{
  "tie_embeddings": false,
  "parallel_block": false,
  "init_std_up": 0.052,
  "lr": 0.00305,
  "beta2": 0.95,
  "decay_shape": "linear",
  "batch_tokens": [8192, 16384, 32768, 65536],
  "train_tokens": 82970000,
  "dataset": "wikipedia_en"
}
Each number is 128 + 32 x the weight over its row's rms, rounded and kept within 0 to 255. Layers, rows and columns count from 0. Numbers have three digits each. The size before them is the row's rms in percent of the matrix's.

# layer 3 attention key, 96x96, rms 0.0585, rows 0-95, columns 0-95
071:134151107134104135119172061166132106136169181118098095143138138151157164166139144125105114148135164162156143203169085080151144088147127173151147200118139127122121135168116059099134147144158078120085226116098111137114089133139164128095056115102151092172155119175126162157139109198143144112
095:093114133141112171112085122092136134140065095129113142123123085134138120185166149113097155101211113077091107103154163146154120132059170177102116133142130080147173094136100094089115127193157099169114118180162118146159061126150089126196160089161085160151086171124145161131123151080166143124
054:133099134144116099162192150158146101095086082156079130165124083150098138146121150132117160092144111088097131184105146145126155120117137185100112145177131156071152092145134085091087133136153015141104183154159166083116092130114074144175178102116135164129133153120125112081167061093119151109
081:138074137143138055126156143114126074115077073123138155145148100113132177176124148170136091053154081124115107139077144117111079126149189147128125167167124158148135052090122136113090132167162127136103103167183128108158067138145140093152107127137158139156060205103094133109164083140104157139
072:104120153096190102180107159188106135103136192120141086105155099140121150113056139093127124116128171156156159114106126101105155118175086061110190132099141105131108175076140180159123138103108131170137127068087152137143171129106106150074125139098162094169125098133116075134132095223089110114
087:108060137120139153146084197077154149113081132160118192121127120061107157193104146155139131131182120094150132087114141123118125152098161082108094134119163100186158153099084150155124132190118134117086154161199125174176120130142063133138178164127134101194081136142103136130167150144109158145
078:126125113144090073132134140138114075092175159179131092170143122143140131157097117174140099104139136169169133143089162090111144133148102112159139139129126138123087191070094174192130073152162191080094168167108104181124061138127110088083110146092194131182110206146114121108147143146146155121
086:134097100140158169079111162117136093135067097126101132110131073093113086132142146103127181089170159068072084119121169134163130104083170178109093086160134104147178124150121082081099126163157090171112145175166108119114144132089135143208191122128096155123088160122112181158114147082165097129
079:137110070130110121148184163127142122132104154106118121120155128101145084184118183084178176128134152122149150103202100152104110134112161168102142111126168109143169142121175151128188096165072133176133038095091086156096152135184113142108120111096052133174086100089101137158139144130179122164
061:086160171125048123108106092137116135115156150162106158117148081177113171133179122141105134162165114157116121146134178119144122065072118116121168150099140175098118124110095147130071135187176119178072193146157142188161081120156135117090108144066173135134117170146131173113126125130160167061
083:100066162118141085135093138105124118144076117085151154090123106108159153179130133140067129118135098093087075111061145112124107146174192094092133130118101087189163113116115093142108141176189114137136145177185117112207092114096127108204116133188170136173094158132158116125131144165115124111
070:145182115180111160137186059124125147166179121104102113165086181163146109108191118129104158116081134137103100167116104132160133112148095184184146109153065117091124119168123084069165145105170118101152140109099116111073145126143116125109066085159139136091162131144177154096110164050152135100
088:130109160096049037141138102200108118145106133071154166070120115112168118167109125105108121115114106118136144154143112106101096143178136123063160146060151131094132092155175136149078118139153096186135077124106115098191098111126140078160154140118126150180130120075151103136153136196163114145
079:188092131188102151091114156126163102120115131127109132190182109074131159117092098134184088110167104140146137162065145118105112143151177112197109150137163116156129122101113142158094103121042149158064088115140116122155081133088090152078169145143128120133060130109065139117125114066085131141
086:108095084144220157120111189092117136131173121207124100144103149113073084121113178110162155144122186125075111092114166137118153138103088086147097077194086135148146168096094146147174142123159179108169186124122123157070176130124165132153102135157141137096117139191143107139099133148143135126
085:132083141140129088116137102131119135144182154151164160139132156115122147072083096167132085093080098179145142153047148115118137151196099060183123118136069178101081134102143185175088137064105169077143120108109143108113124125118155077111128160125200096116141151149138109087130122142077125094
090:152184143117099179111127082107117162169048114062139162109104136173130199101163082153104157192116080103131129091183084146140119102128175171117126156086166117120152128204112071097158162127130071112107135133173127093192129129112139124132177149114081107103155104151147150139109118101122114141
099:139066134154171167131118155118137139090173130169135112165116114115112114115115120106151102088109124154094148148066145141140148155099045108197098090168084146118134150136117175189133098074064199125153093107102143151068146141094092142070112125112178167097091138107136140091133159052122107151
073:109140140103138160131134136084150173178075128125148167093131154144148119119163102129151143172106112091053127090163113167114097168121129118127114102171105134117183118193139111145169135117094072142183098108144140111166158134103166141183161119206053188063144070108168132118113153092148089156
079:147055125167148131090116127114149167139127047138157132152119177102148117091137135158127114098092083084075150145081124148133118161147136104149070114178111130098129070157121098108107126085123093122128112119144152027104124111109115099223140104206156105096091132129160101077140123076127134150
062:169163103126127165084114123138120110135196181145108101094142159091147110103076123095152094170091179159180149134160076107122151128138117101125165118100164117141110183150116142122162121112054176123084108084077072115095167121137167162072129150121084095146154062147094112173120172163150134184
075:173164089164151221093104127095121145170138100156112168157093166100086131055178097131160136130128130121130121113144143133160130130098082139178067111137118170121123148154100148094134146082114203050121134143139129140081189133100151117091147140088122100073130144153103180124118161049147124129
062:084099128130058160108092093116166145141085093196147118095118105172118113131135127150124129164129098108085149145165152164144148139024121172131107108161131115082153138174108077130131096154100067149131152165124148121147086120118124157180179107146068201097152077128179109104112139069134157125
069:094146146087183086183105141115068124131122138096160136068141112184142164149164136110090153117147118114099073087125167110142112090180136120092186136090113158176123111071130148116132174178204151130147130163141150155187137131128183121102063119068141134154119180143102158139125119186126120080
064:093122193128167112124154145135174177110120148122107151179146113117096175156137121136179060142155195180077172131090138138103132128128109109196143171203098128119164107128145151214117102096112120148167159086125131130142088136130115113086106131193187150084115158086150125079122106129085103113
080:101074165130184069141144190115173147071134132141125141151177145071134153203110168147175076133117168145109139115064123143092113181147150089149123153190075101160170111097133142194137094153114132135144150109148122125148092126147083138139095136218141153147099105108135101104147122157120167164
079:109156119151136150096102164076139101082114156169103152151178094133128142174143142119164135145175138145140103095099177148108102152117181134161134123143111106196158130085079147142123110218097146134097151132157113207176071152160080167085145165139091169179075142152098164136092141104157172130
082:148054104099139050152152181141126114117107146119153148128136146089142154151030141164142096119092113110167155111137093138081125159194160070098091129114153129147090132111136149175141125112126103105107102096141126097153123130138119091182157163151158074188124119128133083119169092210089115187
066:188156080143046097132164105172096080149170087131123088126107169134131072088096154106113154113092111121171102147189098124126135092129134135078099105083197177104068143110129150084148123101149151133089064124092089121053157107173177112137128124089125079126125142128117114168152133126158142125
078:104073117110129097155099140157109097153131195117148117050131123136188087134036143091086156160074126109128117154121108128103138168182112068073166097099120088127152154135133135159098141129102099160140103115099115100179147116088151141173161164140100140177146073136149089162109141212121101127
075:093170144146122084177226133136147130049197151111093086175132142172111103142141127125145127137074140178115117175071111141123126088172118162133179124153122117117124103074157094112150134114178082155150145069087133122089132140214110155096072110137161138125146137120154101090115106110118140094
086:146192127130153213067069136073136122145069099148104157151119084126094131069171088129122151133195113111119112069113182148140130125067134109166117106133130153138151143131101156119094148142075152121107143135170151159160134137095104130105195141128110165067104145142089157142106160038121115131
068:120104150137094126155159087130153174137130117132104129124131149152102121196188198105123172111176150073114115114215119140135127102048138190106104157144137112096137124122132116104196115180179092154117097167135121157104104119205091131154060058139095129148097132107143157133152121117165165120
079:112115131110119070176152130161100125114206151140173109080125175163135093093080122139154105141025101167133129177121096129120122148204080114100145108112121144085098130144147147140135117086137132137156109075074105096130172131128199132142103173108121148112164086139160073130130113209157140139
074:134187123115150066168172152137091069080150141126140090141150114145097135103119116155130123120103139198179090141078138119107122116202140107126191129100139159148084142041151184123112163118117177135130121073104120161142150136161150137045082173093153116132123146132083085161132091161112154102
087:134166106145122196061101140067162102142080087158108174156131109119122143090165080153131096154152133136105140092136143153141105139048142128155078138180109170128166103164114128128104085128041151101112139157153150139126110135094116132115206134163100163078126105130117146119126164027139143155
089:123168164137117206077078091108164167128097146116106151110143100149135117085196103090118146181134137115069130117145136156156104129075140144145140118158102108110174107183137117133105098150034106171144127135134151127154131120113113187131159118177074182086131050120121141127081140051144116118
076:143053127155126170119101091128126137194147105163164156121071145129144117113126094130118157104136072061102113170123169116153147150142152160130066105127137119124140151171107082122122150145205112093103151212137099109106107136112162102214169167104118090139146165160117184104104155089121120063
089:107164151137131192083038099072128128131069109160111166122121085183134154104144082115091125165158117112103109080118191149144130142071127121147130137153103146114155119144081141147092116155097141121120155186171162153206084138082104134100190133158106180100115125150134143115087167063107138116
074:075121181141154115170163116135148225078111147096142127135133142152098172139163130140149107130097139142085158152101085123130109120149117164156180146167107078102134065130164095111135134106138049153172114059118170085145121141179081164130065090159165123128145116103176099076133086125097122106
086:137066125149166127135096138168100133132167163101118102084119165059135086125043199069126194132079127051134069166086121123114148174192122135090087095112108083161123156106098115135120156120151105159129112139139098108103189126130135148157132134114127089185110092144147124123112119187147142116
094:136104158130130161076045139077133168140066109136111179112120099083109133124146108121121146119181077076111104049115181152128122154077161116090080102139106113132131126124089116129134109161153155109119093205208134134180106124115097092191179120149113152105089171130135153120110154082124125160
087:060062123092146068169119152121132149117098157122133165114136106127155169212057163176146091119153107130153138070148128141110135106125116111105139146156126115157108117093104157161116134144195135092124139132174133144174083131136120070185126141105177122153102186118151136125167097218083093161
088:121137149131186156176116142139103162136103104116129146127078114172111176117178122111105127114210099106110107132105185101162110069152103105134148128089132121146142106094097123072110203163244163136091106125149148129154166136089120129087102113082159076148115185166123155099118154127085149090
072:100136159113197138170155167149132183127191120104116097092097147105101100158179209109135141143176179098116154131148118151157139104088070133101134119106126079150176162135114109093141176120202159135134163112120111123055179120130122127134068102082129126107145112104171132167145160184185140153
085:130078184123094139169134097173127123138180156160137144111137136170138182119107075114109089126101137167135170235100106112105127152134122116124123167132132140097117098170146082166136135109136081148095155139102144074111070136102073183100132144150146108153219049136148094095145129154082155118
087:079155136103140120176149151171144166103111183096128115145128128110106128197117120120166091138111191188145155086147110098135138120114048152159187164153112095089137154152176139173161103116101135131184129061085140173149221140134157108093101091143139153103122117113161090113155080165105098132
071:157164171121179184108062147143139213114111155071124170149116146095108178089166116122139117188139137114089145130094118087144120120180103111188106142106113088114136148199126119128106147099106119126135158097157171114172197130047133160081129126150162092094112109171140164100105127101090100134
079:124182082122134124107138128126150184088085113101126152154086135103097145143176154176114129178129129183158165070172125126135128068109076180143118114136096160082124136139120136126107142138109177076161141100132149173149206130116157086126053145091110149071122151165166148183124095092201123145
086:130145140100107164127086134118100114124118141145110123068153102189097123106140175061101187133204120061098097134156164138129119090127175121110139113087156103150147149121090106111108157203134068196049128146141178140144096123125132184120167095081094158158108130160113153155102133118163180112
080:085106133108147126167135103162132147110132161135103078106128071139106118190132183111101152067209166130134135143145169091148166075092092150134171149125115077118124172087119119121096162153184109143128155112113132140110129133130117099148050079076176132144111207122140152162133090182129089064
089:133155129157067166116154038148128148138136114110121080134159093192126120098204117111121146088153102160095142184144126140159125077098136190172161117145147132095118096166147091086108132095100089170136087104093123075091094124130123157146099075107118167075141160110150140134095078060154099099
090:115081107116144119145132162109150132157089182159131130081098153116138096163043184157159150134090148072145159071168109164092129159081105146078107104193112125104150170148119146159202122149105122115165101126133104134108187133135142106185188151131090128172138104152156132135164151198120116181
067:132092126153091160136139087178162194124153167156102146141105138093099159195107159130157107144145155144154167166148103107141149101069092197136110173156154113093135137157102057121156135136190068117106183133107107148075100138166071129119120079070142091167155141163166152084158105166137131119
099:088127150133132164095123153042138118100139116142168171169132140092124125135140046145153115159081117141094104123095083164150115187128178146107101142131153110160138086160151075117187071135136126080127139193170071150136108156164120164143170157183088114099150083113113108093108150059132157159
100:075126130131125118105133104091166182135093121142160132142127145122120149157182127219157126146112098176115140092163132175143098116097119191159154155168092135081110130141136132166117110148097170090154137093175088177118149127155221067184084146115122159027144155139152139159119105131143115119
083:158200124153069141152179080215104102153149105113099059150115140173120114094150140067102139132137164141140145190177100116147152081101089166124169148115155151073096115153159125082138133089112114175122123108060136110078150113127137153064079064112117132101161098114132119146138121102147134114
084:113165169129114189109127094111170190128115138133117108137172098172102127086197105103152121147160161146080180127155140159146122105067111151179162133158122114079145124156159128148138103111036101181148110096094156111112129127128111181081109079158092174066127087087127125113096125052131111118
078:154097147104161115137114161167123135100128125120106095084169113112098124136109199080148110064221160091126128105167173102127124089106135125111129126097170108143100138052128170104115141167150148190089092102124150137107131114146135145139072079075140129160059175090069134166150098185122091135
064:126176148127071063171132103146085055157130152110122108071148100193164117154139144100079152148119089121128047136069134110124127116163163119066205139106116125159147115092111116107109139174189111158144140175137114133202076112137146126103133138104123185172127153130151125143125137182144155108
094:145106127155127193066107132067171171132086094112118166182126140051128141147180106150140111116161095094109135098141108144145106164082162156158068136171122097147156087167131086110149094128099136093113103158184115105119100124143091109197145095192106121103105137112128148107137139037140128183
066:113110133180054163113137081106155124120135067159104109162126111137119118149193117133123126113145096122098109183112137144162126117062158215140089137150133103124160100162101071095123093145145120130103145179142102104104056128142082149160122091133107180100100143099139145124118132015176164107
072:165123111116106112138108111134074089191126099120168144116096147140160139067068087161065135142084054126182126111111128132107137147172101058104111109080136180107082149123108165146119154087163182092116110151139149102174162121070149074120174183106157090132155138168146103126139153151076132133
079:153104062132059081156200122154117073127166143142109121158099150087157126214062154140129130124084130140207119157147080099103146147142133167095099147132134143140121162130114097126177112150181118085104141155113083161093121139168123094126128135109120087208142144154145141122171136173167180153
140:131043104120106092138091145142195099144170124049118159135156136134097074116136144127118087156152094096163111128153189106174204102142134117091146107101121157117122160062138145108105111115110071113133109085066150132142119203130057101174137129123074146164139128080073124127140124145136136146
127:132136140108170156125146092136136114048155101155182146143118131136124214145111107107143172179078110182063144149128081212124112176138158089109147115124171088071159084120148115159053095136155147128144100147150132112072123113147180125099117149175135079099153118169149168115140136136140165150
120:111095126161100123129095129139149120189118125081113163111169160122129097163157146138140094115142152095160129112161255083129181071117084106108167135134072167184086147126120166112140155084128087143172130109094125138172140200081090136149128110122134188141116117089076112104122126123133118171
145:144096109130109123116127116163198097078188096074197166103156147147135151132121160131124114158081079127094155133138155156142161109174139099062151110092138153087127080095165085116059077101135111109194090145096116086092099186109125133142111181160116126165156076124128144113161126114147186155
118:123153138114166108149166141110097134077125146154144046135085097139130127112109104129118139152143117177108115141093020156133064188143182153145104137129140101091182117144122088114140100139105177138088114144168130098117107024207146124138130146128112136124107115152215150142134107113107097101
129:145119117121142098163173110164056157210105160159074120142114091141136161147138144111145119059192178131164160148118150072074096112126106122168117149126101111141108188159137156151146211106139127147108170079116169101123116080117102124114106069108170118170125172143138114119128135187106070114
148:179161139161161116133134125132063135070132120160086080118074097101134151125121099100181107091175157139127124121090059128129035187135136135109149158099127062135161085119134077109130133129087164130128182103170081130080133037135119107095160108113126130163111086181141157109130114116133104129
138:106106172089166080150147135128090186126122098164101143157080047113169151085116108183126107140172107122171146121094117100161074142138127138190068123155137103110129187110135118153108184101101137160106183118101177101088157075144113171122161080127108113102129118140165184137124167133107053124
151:083118147157125179096117113131203116116116089095144136163170119123132104129138152176113105165095061123111091107157165114201237109133097159135152118166119198146148146066088125141110125145112135110181089133106123161181148218107112127144115101154132140077121124079092130092140128103136131108
161:148102126129118120139126157134214093187207107085168160111153126141111114146138118149110125089105107103106133115127152176123158049158110098121149088099192190144135128104136116126125085067146103133168064137104094151115085214094121139144141194118137140144127155091112131102175107078103164159
087:123189047145090122081153122064154070125136123143106183138114156078123092122123124188138164172083095152136090073128109177114116145088178151108098109149099162137117116121103097101126102137123135068128150181158102177135105140176158123121187167140115146103128115155125161143122157052146187171
139:103064131128158115147125133147092158073076124151123091119107067129146151154118106103100151097106144185104147181106090128103091154124139149122083143078129100093105111176123140084169101116103154122053115167169148116128110033162169076123135154120115107192158139098172151150150113190116064116
157:127134152131140105159125083115067160148136125183131145127119085172182171105122119162103110100165100139153186130098111108091054169114151053118128134129127075134138161179159154174137193111100113149146182092143182083142115038149145165108129112143162143116114104161203152119114150123110084118
153:159134110170123090105115115143213067131170159074149149160166135123121094115135120112118136122142111135094138113148161145163157080117130085122096098127145179143105175110118139090110090127110111102107083161114119162173142177080126089125120101094116161113113166018052090148163120073112196143
141:157098127113095150100094066173211106126185110067155137110130126105168095143113117154142130131084104111117118124143153149164192084146138131087125124139148190125113104098127128082060105124112128108139111146099080148114104221075143161112166176117115156118124076049094118122150146081163153103
157:085143107116115189130105139131179131121082125082164109128175141096081096147180110112138130169079145170132075118170170134154193095118087109121161114134104162144126112094077107093109081135119124166141067112129105183159182235084099122126131156115117126097087120081086109127108099141143174145
125:180179147157133117127090075112059124125137117163083148165130075158181140081146105143127113059214139141142144099123130118076074146128144093099168168123095121176161167142129153142139173095080129120138161153135161116093091037121114106098119067175157133109090146158108135095119151116129097114
139:058088127133162116129113079125105145069114111140132130142087062115177150111089107134136135122176123151133131190085142089149103123149152101112109116119125058158130178150141085134078173124057114200100162123139152134145103044126177174111109135090149126094081137118145144159127156192089083131
160:150136164137152156134115093133058115134154152175100128072067078131144132096122103126133151054167192108133141136072102118096129147148131081135072142157113131144185105158137125164148113134127147086144168119107122059050104050133121176133159079122155127146120110181180125095144167095099095110
122:120163131127123176102119062069110189158128112147153144175106134131139185115183083186121091111186094158123161096145124112111081115127164131185111148129150092151127198173136136172125160119088118090123166119160149113141079113132123188132126099114158109075099136182159146114058149060092132145
112:132120112085134134169150178118168122161126199138059149125098164122069108118104127115176164134146145086149087122141124160073127135181139057185161102147180115129151139115114078139102162148140151130100092053120083144167145148143161109140146175179118103167129119147077107165145116208095124087
115:141129113164152144120143132161097141168078085170121099153088185083098123109165125114179138125186136123140156085138164088168063114084117084142133167153096083122078159097107136092123218155140158155144161116134118127119205086088173089094148166069119092169116124114102112146145120137067127110
189:140142142145102108125086110123227130172140117060184141135159176117114112134160120166127096155108084128095110102168178125168201081145108107153137098115173165117114104095100141118113069123144125131124097131121113158161133250089119129168110129138128135088141117075113108111132114102125209150
150:142141107112101144124107149118223113143121112069174134131171151095090087147156125134127130128121129115104102094156178143091179072155119127155178121123119195159112119081123139138124091115151127130114068117090113165147096249076117133122128174165124145150091125082069101131121097116142181176
059:152138100158072134132139111103135161133206136162095146157107188133130103146161122088153160132111155114143139110210094115131127117091129161148073141129128170101126157154116136135180080157133129100090097168097109187057170124174141106094092086124111102107120135139102162092152182077200191087
122:079089134088116095137095081197127150035139136116117120134136166144201130130122135110130132151069132155116129154116140113164184184141137103145098098142103097133132098132105130072086196140162164110120111169189130089124160137083093085157122144117089162062107123132102136166166163207135111119
117:108164075123089123101089097131150091164216053128122187146100138128138137090099100127101123129094057116107120169125086167128106100124177138148098139078199148114129132147159061098108173118120114098143102152141112148133068143145208112100159124116143137051146143129191145158118144110128155122
063:118138152157121159080052089151115099140167118136122119116113113099133084052115121126092125134109101124118077185040167107159151161147103083120109101133096078127114131119095102088027138079145154120129186144147139076126134100056128108173181162145177120116119121136164104145088124139119116098
111:126171079116074113149172138133118092142098065123145132133152165120109105151163109100168112137139137142138104098178123145107105122074124198102146168114162216103117087133143169110165118155123154123089146164155142194136132145137141076094105130059095144126134122085072129160128074057212132120
081:160193142135061105107174058144098125152116089093145106116135119202096136094217137141122166101121107147094127152149129139137100067125168214133142118138157167076099081155150124071123126118166103170144104132116127113104084124162162123123089117094133169091128183108159159133101093091174135116
117:145109102091138187119144062129166091152091139136082170202079131138121134139111144129110165109079132099158104118124091155132135126114134106094107159126114119122110179141133138067092177151169144093186077142128065149156144136104154153081181181076127124169168134160170126136164155138083114036
106:116145105112096169146135127126103102084086114145146156132160129154155117141122188148093142099050108134112114152145153164098150149163133167045176143131008149126108135131103170156152161130156120121157138147160160106109161116104159108069096156152150169096111123115138151120148159202202079091